Weights of a small GPT-style language model, trained from scratch on English Wikipedia.
Size: 3 heads of 32, MLP 384 SwiGLU, 2.82M parameters.
Architecture: rotary positions, tied embeddings, attention and MLP in parallel.
Training: 157M tokens, 9565 steps.
Each number is 128 + 32 x the weight over the matrix's rms, rounded and kept within 0 to 255. Layers, rows and columns count from 0.

# layer 7 MLP up, 384x96, rms 0.0861, rows 318-341, columns 0-95
[[115 149 113 151 132 104 125 118  71 148 165 119 166 116 132  63 167  82 166 182 134 164 141 156 136 160  89  99 175 141 108  59 172 139 130 136 222 108 115 121 141 122 181 197  94  61 105 115 153 114 150 172 130 106  90 141  46 125 102 112 154 147  76  87 169 156  98 145 120 110 103 107  83 130 103 120 139 125 151 179 141 159 157 142 105 100  97 142 161  77 163 105  65  85  69 156]
 [141 131 110  94  93 160 123 126 127 165 138 139 187 157 115 155 199 145 196 146 119 124 134  69 151 142 108  63  91 181 179 154  67 182 112  84 129  71  89 123  99 111 175 151 140  90 112 116 130  87  93 121 134 119 145  45 158 105 131 172  68  84 160  85 105 168 167 117 158  95 159  83 111 193 161 127 102 102 126 155 114 132 203 118 135  94  97 109  65 119 197  56 130 133 137 141]
 [134 106 163 120  63  95 110 139 123 132 132 119 158 146 101 134  97 115 108 104 120 143 120 205 134 117 177 110 141 132 162 131 156 147 171 118  83  80  89 175 148 140 105 159 123  60 129 151 118 184  85 100 115 113  88  83 125 152 190 153 170 170  72 118  90 145 164  96 153 151 133  75  99 122 105 115 180 151 129 157 128 117 146 137 112 162 128 121 141 126 148  88  71 168 112 155]
 [ 92  82 141 161  96 128  81 122 114  92 151 114 160 175  92 186 172 148  62 127 119 147 102 101 132  97 102 105 163 113 100 129 173 217 129 118 134 153  93 176 165 173  68  96 141 122 154 140 190 169 136 126 161 123 107 144 114  77 107 131 192 106 134 107 109 181  72  85  69 162  86 109 129 138 153 116 111  92 139 165 144 151 160 132 108 117 180 110 102 149 151 140  90 136 165 150]
 [ 89 179 175  98 144 117 155 155 106 122 156 157 139 114  92 114 103 107 102  79 106  96  29 166  81 157 114 132 114  92 125 164 125 111 188 121 170 148 153 145  77  57 144 105 128 137 121  99 115 144 118 128 211 111  93 138 155 100 166 142 109 105 145  73 143  81 150 152  94  94 165 147 135 133 115 166 175 113 174 113 131 118 127 155  93  95 136 137 176 180 167 123 159  45 110 123]
 [146 132 115 123  79 121  94  49  92 101 140 152 103 119  37 169 101 166  99 166 143 156 165 143  94 148  86 145 127 196 147 119  90 170  33 153 133 134 160  96  53 122  99 146 130 135 119 132 137 158 133 160 144 184 186 117 203 144 138 169 170 154 105 119 151 173 162  82 136 128 115 113 115 122 152  69 111  81 111  82  63 136 134 157  64 143 106 151 136  91 168 160 126 113 143 157]
 [138 120 128  83  92 125 142 101  85  92 117 116 170 103  63  72  82  90 162  96  89 218  66 131 169 147  85 159 122 109 140 117  81 143  68 155  85 127 139 102  76 201 110 136 112  88 109  89 157 175 177  92 137 171 127 185 137 195  97 132 104 127 114 133 128 136 133  93 146 150 143 114 173 104 113 156 165 117 101 115 198 171 107  82 140 140 173 126  77 170 163 165 119 109  91 104]
 [181 136 208  69 131 121 160 151 120 129 116 150 127 136 104  78 166 146 110 146  95 153 119  62 168 113 151 151 110 164 113 135 120 184  74 145 105 156  89 166  70 169 106 163 115  99 157 150 111 120  70 166 114  89 153 106 101 191 150 107 100 107 107 128 189 142  96 128 144 104  84 140 134 149 135 183  91  66 116  72 102 102 163 137 197 131  55 160 146 141 139 104 151 166 181 153]
 [105 148  93  89 146 129 138 142 147 120  90 140 114 192  87 154  74 160 172 126 120 163 123 136 133 174 117 126 160 101 131 143 105 103 112 139 199 106 160 102 112 110 107 102 107 150  94 110  76 136 195  98  96 122  92 135  71 155 164 177  84 171  90 158 123 117 127 141 172  97 135 136 133  89 100 154  68 166 177  98 116 160 107 130  71 176 125 152 161 151  79 184 144 149 110 112]
 [140 213 107 121 129 124 133 147  95 110 102 153 165 129 201 137  88 143 146 151 119 140  82 123 141 139 166 143 118  78 169 136 118 166 154 118 135 185  89 120  69 142 157 151 165 113  95  44 113 117 135 124 125 126 126 116 140 130 139 104 139 142 125 136  93 148 105  80  99  72 137 120  87 108  85  91 205 118 108 147 175  92 204  91 113 113 163 130 162 140 115 129 153 161 170 182]
 [140 121  93 121 151 141 157 121 129 192 196 178 140 111 160 106 125 181 124 105  92 158 139 139 149 109  38 102 143 115 160  79 152 156 181 134 134 119  56 129 119 117 169 157 100 116 121 145 111 162 116  90 131 109 160 146 136 117 140 139 151 191 231  77 146 115  80  90 102 129 124 108  86 184  88 116 122  77  80  73 108 128 160 138 204 158 175 175 135  92  95 171 148 142 125  92]
 [224 157 105  98 162 136 152 106 106 135  77 153 128 181 186  96 118 183 167 167  79 122 125 127 144 147 115 104  83 133 151 124 160 107 184 148 102 115 137  85 148 176  77 132 144  69  99 127 106 117  92  97 169 122 121 112 134 202 176 104 116 137 115 111 101 135 120 148 129 217 155 127  94 134  83 161  90 157 133 132 124 174 134 129  84 104  65 141 150 122 140 104 116 125 122 103]
 [156 125 105 142 148 120 119 118 123  81 154 133 114 106 171 141 106 136 143  86  75 116 118 148 176 103 108 102 166 131  41 161 136 114 124 187 154 118 121 154 122 128  77 134 111 161 179 163 145 139 134 170 174 101  85 142 146  75 104 114  77 164 140 133 119 149  85 167 126 117 123 184  84 168 115 150  76 108  88 180 125 142  71 110 185 102 157 119 172 165 132 108 175 127 174 172]
 [129 202 125 180 174 127  88 148 126 154 143 145 109 144 171 170 112 149 156 131  80 162 141 150 128 131 160 148 207 124 153 157 140  87 115 118 201  73  81 119 141 132 155  97 119 100 157 154 175 143 142 119 100 127  74 177 135  97 156 100 116  67 164 122 144 125 136 117 161  93  93 128 126 118 201  90  77 163 134 109 105 165 126 135 130 128  76  67 146  96 122  69 132 131  99 167]
 [147 149  97 101 139  84  70 151 202  97 168  62 189  55 105  72 143 147 125 180 115  71 162 204 169 125 100  80  94  86 105 136 130 115 154 168 166 142 155 195 105 141 150 151 112 140  88  99 156 111 100 191 103 116 160 118 148 121 138 108  93 105 185 158  70 127 148 109 126 131 123  53 142 134  95 114 106 179 127 187 122 155 135 134 142 143 128  97 141 136 141 179 109  96 147 166]
 [109  88 115  94 177 105 114 137 113 120  84 133 144  93 177 174  92 111 130 153 163 130 172 136 126  39 103 112 129 104 126 137 165 142 133 145 105  96 173 108 132 131 157 118  98 141 154 106 141 204  66 216 165 109 132 127 167 139 130  82  93 167 175 132  52 132 123 121 161 100 149  84 124 158 177 184  87 135 145 119 114 146 123 102 168 129 136 116 105 140 117 153 128 118 108 165]
 [114  92 124 114  77 129 103  93 111 149 130  86  82 126 151 115  71  88 147 108  93 149 180 160  95 132 147 151 158 187 158 189 170 116  96 146 164 100 110 103 142 119 115 124 125 123  94  79 125 131 194  91  92 107 194 164 178 123 137  88 110 165 117 110 112  99 195 146  97  93 132 134 106 129 126 177 129 150 191  77  92 158 117 122  72 179 153 125  83 160 185 142 140  90 166  99]
 [117 129 136  90 124 184 113 126  68 165 134 132  94 101 110 107 138 157 120  88  87 172 121 103 130 121 140 148 111 136 153 139  88 125 123  79 160  86 112 118  87 132 103 144 116 151 152 128 145 134 118  89 154 108 102 154 166  97 127 166 133 147 215 124  88 156  90 114 136 122 124 145 150 123 150 162 178 165 135 132 121  98 108 183 167  68 154 134  80 142  93  93 109  77  78 115]
 [149  76 124  67 134 117 134  81 102 158 104 135 135 112  86 122 156 121 147 139 110 115 109  82 130  55 109 135  72 151  98 142 165 128 149 179 113  68 143 164 133 117 141 177 193 177  62 130 120 158  87 155 176 125 173 161 156 105 156 116  77  97  70 148 153 135 168 134 121 138 132 172 125 121 126 124 150 146  89 121  93  58 147  71 110 148 157 160 115 169 147 143 131 151 156  66]
 [135 119 142 117  91 116 166  87 142  95 120 147 133 102  70 123 143 184 175 135  95  78 131 162 131 152 107 148 105 130 124  81  98 127 109 133 172 114  96 130  99 151 152 118 175 104 128  95 141  78 172 104 156 167 176 155 103 151 150 154 139 116 137 176  99 151 129 111  86 127  32 219 155  90 142 106  96 146 155 145 136 167 163 105 154 142  60 149 125 123  94 108  97 108 111 185]
 [150 177 169  98 158 106 126 128 127 146 108  69 105 136 170 138 139 101 147  70 120 141 131 163 125 110 131 121 112 144 106 171  46 150 142 138 189 126 126 146 153 162 144 166 109  84 127  76 104  86 144 167 145 108 125 126  93 155 119  80 114 237 133 123 135 162 184 138 130  88 129  81 186 132 149  51 111 177 106 162 104 189 162 108 112 122 100 145 108 166 146 129 105 100 174  97]
 [155 133 141 152 151 128  77 166  96 122 178  92 114 158 131  83 154 140 149 151  94 127 154  66 130 120 148 153 141 101  81  66 149 126 217  59 149 149 166 121 169  91 163 115  96  76 127  82 130 109 129 145 168 128 115 145 131 170 108 149  58 157 111 101 127 111 128 102 118 115 135 102 132 143 127 125 136 131 184 130 134  87 158 131 144 222 113  97 128 130  89 104 106 132 120 143]
 [161 160 154 114 135 103 192 129 177 107 154 124 111  81 134 157 112 114 134  70 119 160 133 165 157 151 115 145 141 134 154  98 156  91 161 181 158 118 128  96 162  90 122 161 136 137 137 105 107  86 145 111 165  80 121 148 162  76 129 142 129 102 145 107  76 112  76 154 132 127 168 148 155 119  55 127 146 118 123 159 108  97  66  71 104  90 171 148 156 125 148 148 135 137 119 135]
 [116 147 124 136 108  98 134 127 125 146 145  89 160 102 179 138 158 157 199 107  96 136  99 208 121 134 141  65 121 123 155 129 123  91 126 112  51 147 142 123 125 130  70  81 139 120 120 159  39 119  98 168 137 102 105  67  44 134 172 112  90  94 136 132 184 154 171 119 172  44 106 153 150  85  93  88 158 156 161 184 181 138 155  86 107 119 122 187 102 121 138 142 144 146 142 131]]
# layer 7 MLP down (transposed), 384x96, rms 0.0775, rows 318-341, columns 0-95
[[128  98  69 163 168 108 102 126 100  93 136 115 131  80 119  91 144 115 162  66  81 156 127 148 169 141  73  80 213 100  67 104 180 183 129 117 144  95 160 164 161 113 129 170 122 125  57 146 146 113 139 141 166 158  75 134  66 156  89 129 173 115 171 105 129 149 157  88 122 107 102 162 128 148 116 127  98  99 156 202 144 171 158 119  94 114 205 141 133 101 152  69 114 150 102 168]
 [107  69 112  92 117 167 108 142 164 159 141 112 123 148 102 142 171 113 172 150  92 125  81 100 137 208  67 102 151 150 134 103 201 108 148 103 100 136  57 168 143 122 128 155 140 156  97 166 184 108 178  85 136 122  88  86 188 139 115 187  25 142 186 107 130  77 174 126  87 140 138 155 118 100 124 122 178 171 119  92 118 129 197 115  51  78  72 120 143 195 128  63  77 124 163 148]
 [148 117 129 116 102 161  94 171 104 113 162 102 160 115 147 135  97 158 121 124 143 133  68 161 111 101 166 100 120  49 111 137 148 172 145 152  85  89 151 105 157 104 146 103 119 134 119 103 214 131 141 145 109 119  78 144  93 107 164 194 113 154  96 161  80 151 162  74 178 127 148 119 169 153 161  96 108  93 180 144 124 101  78 164 111 117 105 101 107 151 113 152 132 128 142 137]
 [ 71 111 103 120 143 161 168 120 152 124 120 141 186 129 116 180 127 107 100 185 136 154 116 127 141 115 146 125  69 139  70 124  80 178 158 124 138 150 133 171 112 117 164 116 161 127 127  89 113 125 114 113  93  98 134  82 125 117 110 116 109 152 172 105 107 128 121 157 138 143 128 108 203 176 102 170 103 130  89 146  21 108 193 169 112 206  88 121 140 111 148 185 139  40 138  83]
 [103 154  46  92 111 169  63 105 121 160 132 184 200 110 134 116 154 107  95 189 115  99  76 109 142 148 115 195  81 138 175 131  90  96 160 126 152 114 124 123  96 134 139 126 135 190  69  79 182 139 108 142 130  98 112 110 147 120 150 159 160 139 131 150 138 121 131 155  58  66 175 189 109 120 156 139 169 130 104 103  92 108 119  96 143 148 177 146 154  65 168 155 156 140 115  88]
 [125 138 102 117 139 170 144 153 111  71  68 129  86 167 181 121 172 101 100 134 175 120 122 140 142  95 118 136 171 164 115 210 102 164  86 120 176  73  70 128 112  85 113 181 145 141  99 172 100 106 118 174 129  68 105 123 177 138  67 131 117 172 137 132 138  57 223 128 111 136 103  91 108 109 158  89 140  57 173 124 179 126 147  87 196 156 148  94 108 105  96 125 160 154 185 133]
 [111 129 104 191 129 255 151 116  87 116 113 122 172 213 151  94 105 130 112 103 105 121 109  86 133 178 180 108 128  34 132  87 147 146 129 127 149 130 134 103  78 107 124 179 158 150 161 135 140 113  86 142 115 121 145 137 110 182 148 107 112 140 107  89  53 105 124 142 152 119  98 116 147 127 166  87 176 160 111 102 136  94  55 148 144 132 165  97 121 139 100 138 181 144 146 132]
 [146 114 133 116  64  27 138 140 105 116  90 155 221 143 129  99 125 192  96 142 122 118  92 126 131 142  97 136 118 172 154 122 180 166 122 195 123 102 117 155 134 187  85 164 125 181 130 120 144 180  81 133 112 134 151 101 118 133 127 115 118  78 144  88  81 134  68  96 135 129  67 145 147 131 100 141  92  83 136 125  81 157 143  86 171 173  98 156  71 162 126 153 139 136 183 150]
 [149  68  75  82 180 167 164 110 113 203 137 162 148 118 111 128 121 113 101 200 168 136 147 109  92 115 109  35 105  99 126  94  98  98  83 165 127 117 115 147 149 165 108 139 166 138 130 132 154  94 153 127 116 100 155 141 100 152  10 111 122 153 168 161 152 202 130 149 110 137 132 156 110 120 137 152 187  68 121 136 184 148 130 129 107 112 143 105 133  99 140 110 155 129  92 122]
 [ 99 131  72 188  76  98 177 106 146 142 116 133 152 102 128 157 151 188 115 111 126 128 185 162  85 147  83  71  93 118  67 106 124 150 117 132 136 105 159 108 176 167 142 149 141 130 165 188 171  98 116 137 135 170 120 149  95 205 156 156 145 122 116 113 149 154 105  95 131 134 110 163 127 118 128 141 100 125 146 119  80 145 170 108 110 108 132  87 139  98 139  89  97 117  50 106]
 [144 147 102 138 129  89 129 140 157 125 170  95 143 116 183 187  62 103 179 147  68 110 173 173 150  93  91  94 207 143 129  80 163 130 156 167 111 150 142 137  88 166 100 111  98  45 156 141 132 133  90 120  72  84 111 180 116 155  88 123 145 169 139 155 157 125  68 186 131 168 128  78  58 126 142 122 132 129 101 121 116 126 129 128 174 117 161 108  99 185  94 120 118  78 155  59]
 [122  71  95  50  98 125 183 128  95  70 150 155 119 126 165  82 120  99 103 135 130  50 147 148 103 128 119  85 144 122 175 155 149 190 208 133 164 134 131 114 138 139 123 141 120 126  64  94  97 134  58 124 159  79 121 146  97 173 146 160  79 160 141 129 169 103 179  97 135 142 100 114  80 151 114 129 108 129 148 163 120 119 134 134 142 129 128 159 183 144 112 147 172 157 184  95]
 [ 88  79 137 166 117 161 133 129 125  86 150 132 120 199 100 127 152 147 130  53  78 142 103 114 129  97 130 117 162 151 126 107  80 153  95 172 102 136  41 188 167 102 155 129 138 186  96 125  75 187 116 136 137 126 154  87 131 155  97 133 124 106 176 111  96 157 146 143 129 134  96 196 188 110 141 146 167 152 120 137 128 110 158 157  88 113 148 130 149  91 165  99 180 113  64 125]
 [187 164 164 118 161 127 137  93 100 165 138 206 168 147  80 167 117 160 139  96 144 132 105 111 136 106 136 113  87 145 124  82 110 147  83 117 202 126 105 151  91 133 105 127 140 155  91 149 134 122 164 128 183 136 156 118 190 141 137 146 174 124 111 128  63  89 105 184 143 162  79 160 158 132 163 118  87  82 158  90  98  92  93  95  88  93  64 118 158 155 135 104  93 153 108  84]
 [ 71  85 118 147 146 184 105 109 169 184 140  88 165  95 143 106 177 116 102 158 121  94  73  94 120  96 140 136 165 116 120 135 154 112 153 166 180 145 136 155 124 118 137 171 121 105  44 142 180  91 168 151 116 126 107 114 129 122 146 134 109 125 176  77  92 211 132 126 160 164 148  99 136 111  93 153 156  96  91  74  57 123 182 152 158 161  75  77 143 183 117 102 121 113  64 161]
 [163 194 173 137  81 103  87 120 167 105 143 116 132 159 143  78  76  94 123 116 121  98 142 150 133 126 105 119 158 156 104 173 154 128 186  97  92 143 150 141 134 135 133 118 102 122 157 128  87 125  87 119 170 144 139 140 134 140  96 114 121 173 100 109 158 156  69  63 136 118 178 112 103 175 100  91 118 108 114 146 119  83 211 165 100 124 154 107 183 115 134 117 177 124  73 136]
 [140 167 143 181 175 154 116  48 154 109 117  84 113 137 132  90 123 125 121  98 102 171 104 168 102  91  79 162  98  82 189 114 135 135 127 100 148 104 153  99  95 174 119  69 125  67  85 166 106 126 131  84 115 156 118 139 136 118 255 132 116 115 127 150  54 143 158  92 126 130 168 132 148 129 116 106 146 156 136  77 163 134 173 141 138 150  74 150 134 162 180 161 115 170 162  78]
 [132 118 136 139 115 193  92 129 107 151 118 167 139 111 156 125 118 105 193  96 104 125 139 123 130  77 133 139 160 147  82 108 105  60 134 136 133  88 171 115 153 130 135 105 140 122 128  94 148 122 121 136 145 170 170 126 174 150 108 146  88 124  97 116  79 169 179 109  92 154 158  42 150 141 105 130 129 126 103 157 159 163  57 166  94 168  78 140 104  94 164 125 127 101 157 163]
 [120 132 128 103 157 143 135 127 127 157 184 148 166 109 173 183 106 168 133 166  96  83  69 115 125 147 117  89 154 177 140 123 157 114 107 154 108 165 214 123 133 129 153 116 131 111  67 127 102  97 182 132 100 103 134 130  80  98 129 110 145 115 152 103  87 192 129 155 130 103 139  98 147  81 112  55  90 135 125 189 121 103 153 143 110 128  89 158  49 121 107 128 115 185 125 173]
 [ 82 144 105 150  95  88 124 144 143  54  98 163 110 166 114 104 109 109 165  98 106  98 117  98 122 103 118 140 126 195 174 197 162 141 155  99 111 153 141 122 120 147 114 133 147  56 160 165 127 136 126  95 170 163 178 129  94 125 171 101 132  34 172 167 114 160 150 133 102 109 131 112 150 128 112  98  83 110 105 130  99  89 154  81 181 154 188 148 173 144 148 148 116 125 107 111]
 [117 118 131 163 145 140 142 147  90  82 112  96 108 128 116 103 143 121 114 133 149 179 127 133  99 101  47 112 102 197 164  72 144 141 151 143 129 187  94  91 121 118 126 175 129 112 144 107 170 133 193  81 118  92 211 140 161 157 108 130 142 132 129 155 140 138 114 132 149  82 103  95 144 139 139 176  56 137 106 171  23  93 103 177 148 134 144 111 143 157 136  93  95 155 105 134]
 [ 81 166 127 124 173  55 166  97 127 103 131 130 176 102 145 135 138 110  99 162 153  97 180 104  93 144 151 114  55 135 131 141 179 132 183 123  77 136 100 128 117 117 122 120 116  76 173 147 131 121  87 117 153 118 170 113 191 155 186 141 129 144 159 152 136  73 136 132 102 165 121 146  95 189 155 138 109 132 157 174 116 145  68 117 113  95 113  88 137 105 134 104 129 135  69  94]
 [122  82 141 121 161 120 126 134 101 159 146 127 148 136 148 147 143 149 131  91 147  88 148 100  79 112 116  75 158  57 146 154 153 153 111  77 128 150  67 112 114 167  91 128 144 158 130 156 166 151 105 202  90 149  72 102 114 151 128 148 142 113 105 157 152 162 133  92  83 109 119 107 142 128 173 106 141 126 130 168 161  99 120 198 118 151 129 149 126 104 111 140 122 110 111 108]
 [120 167 137 144 159 146 120  66 136 176  97 152 155 130 106 133 157 114 143  94 129 100 126  97 159 129 103 151  89 128  98  95 148 146 172 142 127  90 163 142  93 104  81 119 105 160 150 133 203 140 112  95  87 174  59 113 123  77 140 101  87 162 146 155 132 142 211 119  96 126 171 201 143 171  89  90 105 137  74 124  39  98 159 120  93 121 175 128 213 148 120 117 137 110 134 101]]
# layer 7 MLP gate, 384x96, rms 0.0935, rows 319-342, columns 0-95
[[153  70 145 113 139 114 104 107 136 202 100 152 173  84 107 141 150 154 119  32 152 109 127 127 157 161  77 138 130  97  77 149 166 162 138 161  97  82 164 123 135 176 128  44  90 124 163 121 167 157 118 134 116  87 146  96 126 133  58 137 123 128  77  98 112 172 148 146  95  95 240 142 153 152 181 137 130 119 124 200  86 147  98  79 178 198 102 162 102 152  75 138 126 147 191 166]
 [124 125  27 111 129 167 168 110 119 156  97 148 122 112 121 106 129 175 189 133 145 171 108 166 168 128  90  50  77  58 129  88 160 139 122 132  97 153 136 122 149 113 116 122 112 194  82 136 129 131 142 126 132 107 118 172 116 104 117 166  98 126 159 124 151 132 150 146  84 108 217 109 182 125  73 120 123 131 168 137 151 104 164 108 143  90 143  89  95 113 143 134 120 167 150  30]
 [156 145  96 129 107 140 155 129 136 132 113 101 138 109 150 147 118 158 154 144  98  90 150 117 152 147 115  61 150 142 119 194 132 161 149 144 125 157 185 114  79 109 179 148 162 171 122 177 159 119 164 110 159 100 160 167 130 120 157 102 131 128  82  99 106 155  54 133 129 131  94 180  83 140  69  99 135 116 117 179 123  88  67 114 124 157  50 137 166 128  70 136 158 139  72 119]
 [114 104 131 160 143 113 140 142  69  87 128 170 187  86  51 130 162  90 102 162  99 129 177 163  91 106 162 117 127 137  95 151 101 167 155 160 143  89  68  56 115 169 192 146 129 130  81 133 136 152 115 153 128  96 138 160 168 175 127 144  92 163 126  92 153 123 182 100  73 121 152 114 126 148 156 132  89 101  79 148  90 144 156 128  82  80 139 161 113 101 108 126 171 201  92 165]
 [151 150 168  76 139 100 151  78  89  95  49 178 149 138 122 121  58 151 159  42 145 129 130 157 117 133 130 143 164 132 104 157 100 142 125 194 119  42 110 179 160 121 142 200 102 100 165  71 167 198 137  98 119 165  94 162  98 132 104 142 117  81 133 116 153 152 211 164 167 161 131 110 110 153 132  93 103 153 129 137 100  81  73 139 131 164 147 113 142  94 120 199 168 118 132 111]
 [122 180  76 164 142 159 106 117 113 135 100 133 121 114 193 146 136 136 185  64 142 177 168 149 101 167  91 131 176  70 113 153  77 144 192 142  89 162 204 155 146 132 177 126 183 108 160  79 113 157 139  91  96 122 124 105 151 154 177 117  73 112 121 101 149 150 106 133 107 119  97 100  92 112 110  80 166 132 119 109  84 117  92 130 143  55 169 108 130  15  79 138 133 119 138 139]
 [189 164 122 140 149 150 174 100 124 109 174 184 109 123 102  94 179 150  81  75 133 125 125 127 133  85 158  83 122 128  66 101 188 136 204 112  88 104 108 163 140 101 118 110 154 128  90 141 179 137 114 161  68 103 121 134 129  98 117 165 160 166 160 163  79 141 143 106  67 158 145 134 124 136 113 157  96 162 122 123 107  90 123 121 131  69 169 128  50 131 140 145 117 187 126 139]
 [172  73 104  87 111 151 159 158  76 206 179 144 131 140  99 115 148 139 112 144 154 157 211 109 144 130  89 115 117 156 132 105  80 155 156  96  65 177 157  91 118  98 162 146 148 103 103 158 178  98  86 131 168 108 125 139 111 180 121 139 120 145  94 114 101  80 171 136 150 127 131  86 168 121 117 131 101 148 178  51 130 135 140 115 112 136 114 138  81  86 108 108  96 130 126 134]
 [140 113  83 154  59 115 149  96 139  83  62  74 167  96 125 153 129 153  98 139 109 116 155 121 108 197  71 119  82 138 136 191 127 127 111 159 142 115 182 128 122  90 171 136 122 174  73 168 115 142 137 185 187 144 109 116 124 126 135 157  82 139  87 122 107 178 131  86 141 148 141 121 138 102 151 159 130 103 127  76 116 190 180 165 181 167 147 130 120 121 138 180 120 106  89  94]
 [122 127  89 156 124 125 132 170  72  70 120 176 187 162 115 167  80 126  69 105 110  87 144  87 131  78 147 176 128 127  44  95 115 165 146 191 121 171 117 167 149 151  87 135 166 178  81 164 114 158 111 138 107  80 143 159 158  94 123 116 105 103  80 124 121 149 140 178 151  35 130 140 113 123  88  91 150 114 123 219 112 122 126  99 130 177 130 139  84  88 146 157 135 104 186 147]
 [165 188  98  85 170 170  76 124 102 110 148 120 152 134  87 155 182 123 122 139 106 124 114 109 161 157 167 138 131  79 104  96 147 106 121 144  57  63 160 134 136  62 130 121 135 138  93 108 101 102 179 114  94  99  81 123 150  75 136  78 115 133 142 130 181 152 132 131 135 119 160  95 193 170 114 161 110 158 162 174 125 149 111 168 172 156 175 129 170  76 110 125 138 101 102  91]
 [118 108 161 142  79 162 127 147 140 125 132 241 114  92 109 126 106 191 135 191 127  94 139  95  87  95 183  68 138 119 148 172 138 152  73 131  71 137  91 170  88  72 106 157 163 120 140 158 114 117 116 114 100  97 146  93  98 166 147 111 153 135 133 134 165 194 131 145  61 154 129 129 130  76 130 101 131 128 155 172 150 113 109 114 130 197 111 177 116 103 127  52 161 116 148 113]
 [ 59  99  97 118  63 111 125 120  80 146 141 159 164 120 120 140 148 106 152 142  66 116 102 159 133 159 132 149 200 105 133 121 105  97 223 147 134 101 129 155 156 134 150 143 180 105 127  85 144 123 137 123 150  94  98 110 161 110 119  75 131 117 161 123 145 211 157 147 126  87 121 157 136 149 130 121 174 157  94 114  85  55 112 114 121 177 172 143  65 156 130 165 100 117 167 147]
 [ 89 124 112  88 141 154 102  73  91 118 123 148 168 161 130  37 149  65 106 133 127 219  98 139 192 140 139 131 153 100 108 159 118 114 153 166 131 106 135 175 135  87 155  95 173 142 125 117 211 147 106 141 143  88 103  94 121  77 162 134 162  85 179  95 144 166 130 116  97  96 163  98 106 112 152 161 160 151 116 135 138 138  99  60 143 109 140  81 117 138 125 139  95 159  80  70]
 [127 128 190 153  91 125 149 139  96 147 125 135 136  88 148 187  98 177 144 106 129 111  70 121  35 121 106 140 119  95  46 143  81 156 158 195  77 112 146 143 123 124  89 146 110 144  98 157 124 100 158 141 137 107 169 129 123 158 114 160 158 113 104  98 193 106 191  98 153  62 150  76  68 112 109 122 150 115 128 113 138 110 124 145 125 149 175 152 114 132 119 138 140 193 101 139]
 [161 185 128 170  47 136 174 131  61  83  30 107 148 109 137 194  74 157 119 140 109 126 146 134  81 140 164 120 210  89 108 179 138 128  93 175  95 147  84 161 153 164 134  79 125 117 111 133 140 144 111 162  75 125 116 137  74 102 125 115 126 134  80 104 157 135 145 139 105  87 167 125 126  90 135 174 150 138 135 120  90  87 151 124 116  93 101 153 140 142 157 156 186 127 173 134]
 [197 126  63 187 160 155  76  94 112 171  97 149 166 135 164  90 140 156 103 138 137 129 134 150 147 123  65  97 132 147 112 117 147 132  86 107 117 155 177 185  94 133 113 158 163 137  98 156 121 146 146 115 142 103  85 103 126 181 189 158 126 154  88 157  94  85 138  95  56 134 178 101 125 173  90 122 138 119 111 121 116 134  83 129 123 160 128 113  75 154 151 108 120 171  93 115]
 [158 151 123 115 171 155 121 127 106 185 110 145 126 102 114 215 120 175 132 154 128 147 129 158 153 113 185 123 168 141  72 151  93  57  72 166 131 150 144  95 175 133 159 111 145 103 131 127 112  92 103 120 129 110 212 164 111 124 101 119 155  98  67  96 122  99 134 161 162  86 171 126 147  88  82  94 126 144  99 126 122 128 124 129 128 124  64 153  84 118 141  84 107 174 121 148]
 [200 165  92 134 130 122 150  93 168 138  93 132 125  97 111 168 172 139  62 151  97 142 112 109 217 156 143 114  92 119 125  87 119 133 103 146  88  97 171 124  55  98 138 125 161  89 104 138 116 122 144 121 183 144 103  95  70 120 145  87 132 144 152 136 132 141 131  91 111  90 145 125 190 107  95 126 168 181 112 176  93 139 109 106 168 131 129 142  88 136  70 107  94 186 143 126]
 [143 134 133 175 172 144 153  92  90 146  96 155 118 157 141  97 162 126 153 177 106 133 181  70 196 134 147 130  94 101 180 103  76 123  73 147  95 167 126 188 116 183 125 130 145 171 129 159 158  78 104  85  61  93 145 167 155 155 191 106 109 153 110 163 143  52 154 112 103  79 132 118 134  96 134 145 142 133 150  25 115 122  82 163 168 138 136 118 145 129  85  84 116 145 106 113]
 [117 172 124  79 141 111 163 126  81 142 109 169 162  86 191 213 108 157 146 150  93  70 109 115 109 117 177  78  98  41 132 173 123 175 146 148 118 165 139 179 120 151 147  68 119 133 107 144 109 142  82 166 114 131 135  48 167 138 130 187 146 131 168 131 152 172 123 127  89 143 157 120  56 111 147 113 113 180 154 140 139  77  92 174 159 131  95 131  98 127 126 112 130 112 176 115]
 [103 154 160 139 135 121 104 109 124 112 131 116 101  88 114 143 124 137  38 153 129  94 146 131 135 136 151 108 167 123  97  64 103 159  98 150 153 156 117 161 113  98 175 124 106  92 148 107 123 157 118 125 127 130 188  66 127 184  98 126 145 146 146 124 169 178 149 130  99 144 230 121 125 159  85 118 149 157 109 122 143 118 140 164  80 153 147 162 111 100 137 110 154 127 120 121]
 [176 134 140  75 111 107  83  97  94 139 144 191 103 109  96 100 113 130 151 132  75 123 134 184  86  90 137 141 123  77 189  79 112 161  94 194  76 117  98 157 121 130 183 190 119 132 172 174 212 144 150 137 157 115  91 134 134 132 105 119 102 143  87 140 169 102 104 118 112 179 199  71 136 142 129 148 145 123 117 123 185 126 127 171 118 134 160 180 125  76 126 128 123 138  80  60]
 [103  67  26  90 126  93 158 116 132 166 128 159 139 152 193  76 142 118 140  81 114 104 113 126 105 100 147 100 146  91 117 102 105 155 189 161 136 152 105  82 159 106 156 141 177 195 152  84 141 152 148 117  68  94 132 105 159 145 173 138 175 124 117 136 106  85 162 146 170 101 140 112 155 118 103 156  99 143 141 123 122 115 146  90  74 144 144 204 119 153  92 140 141 153  61 190]]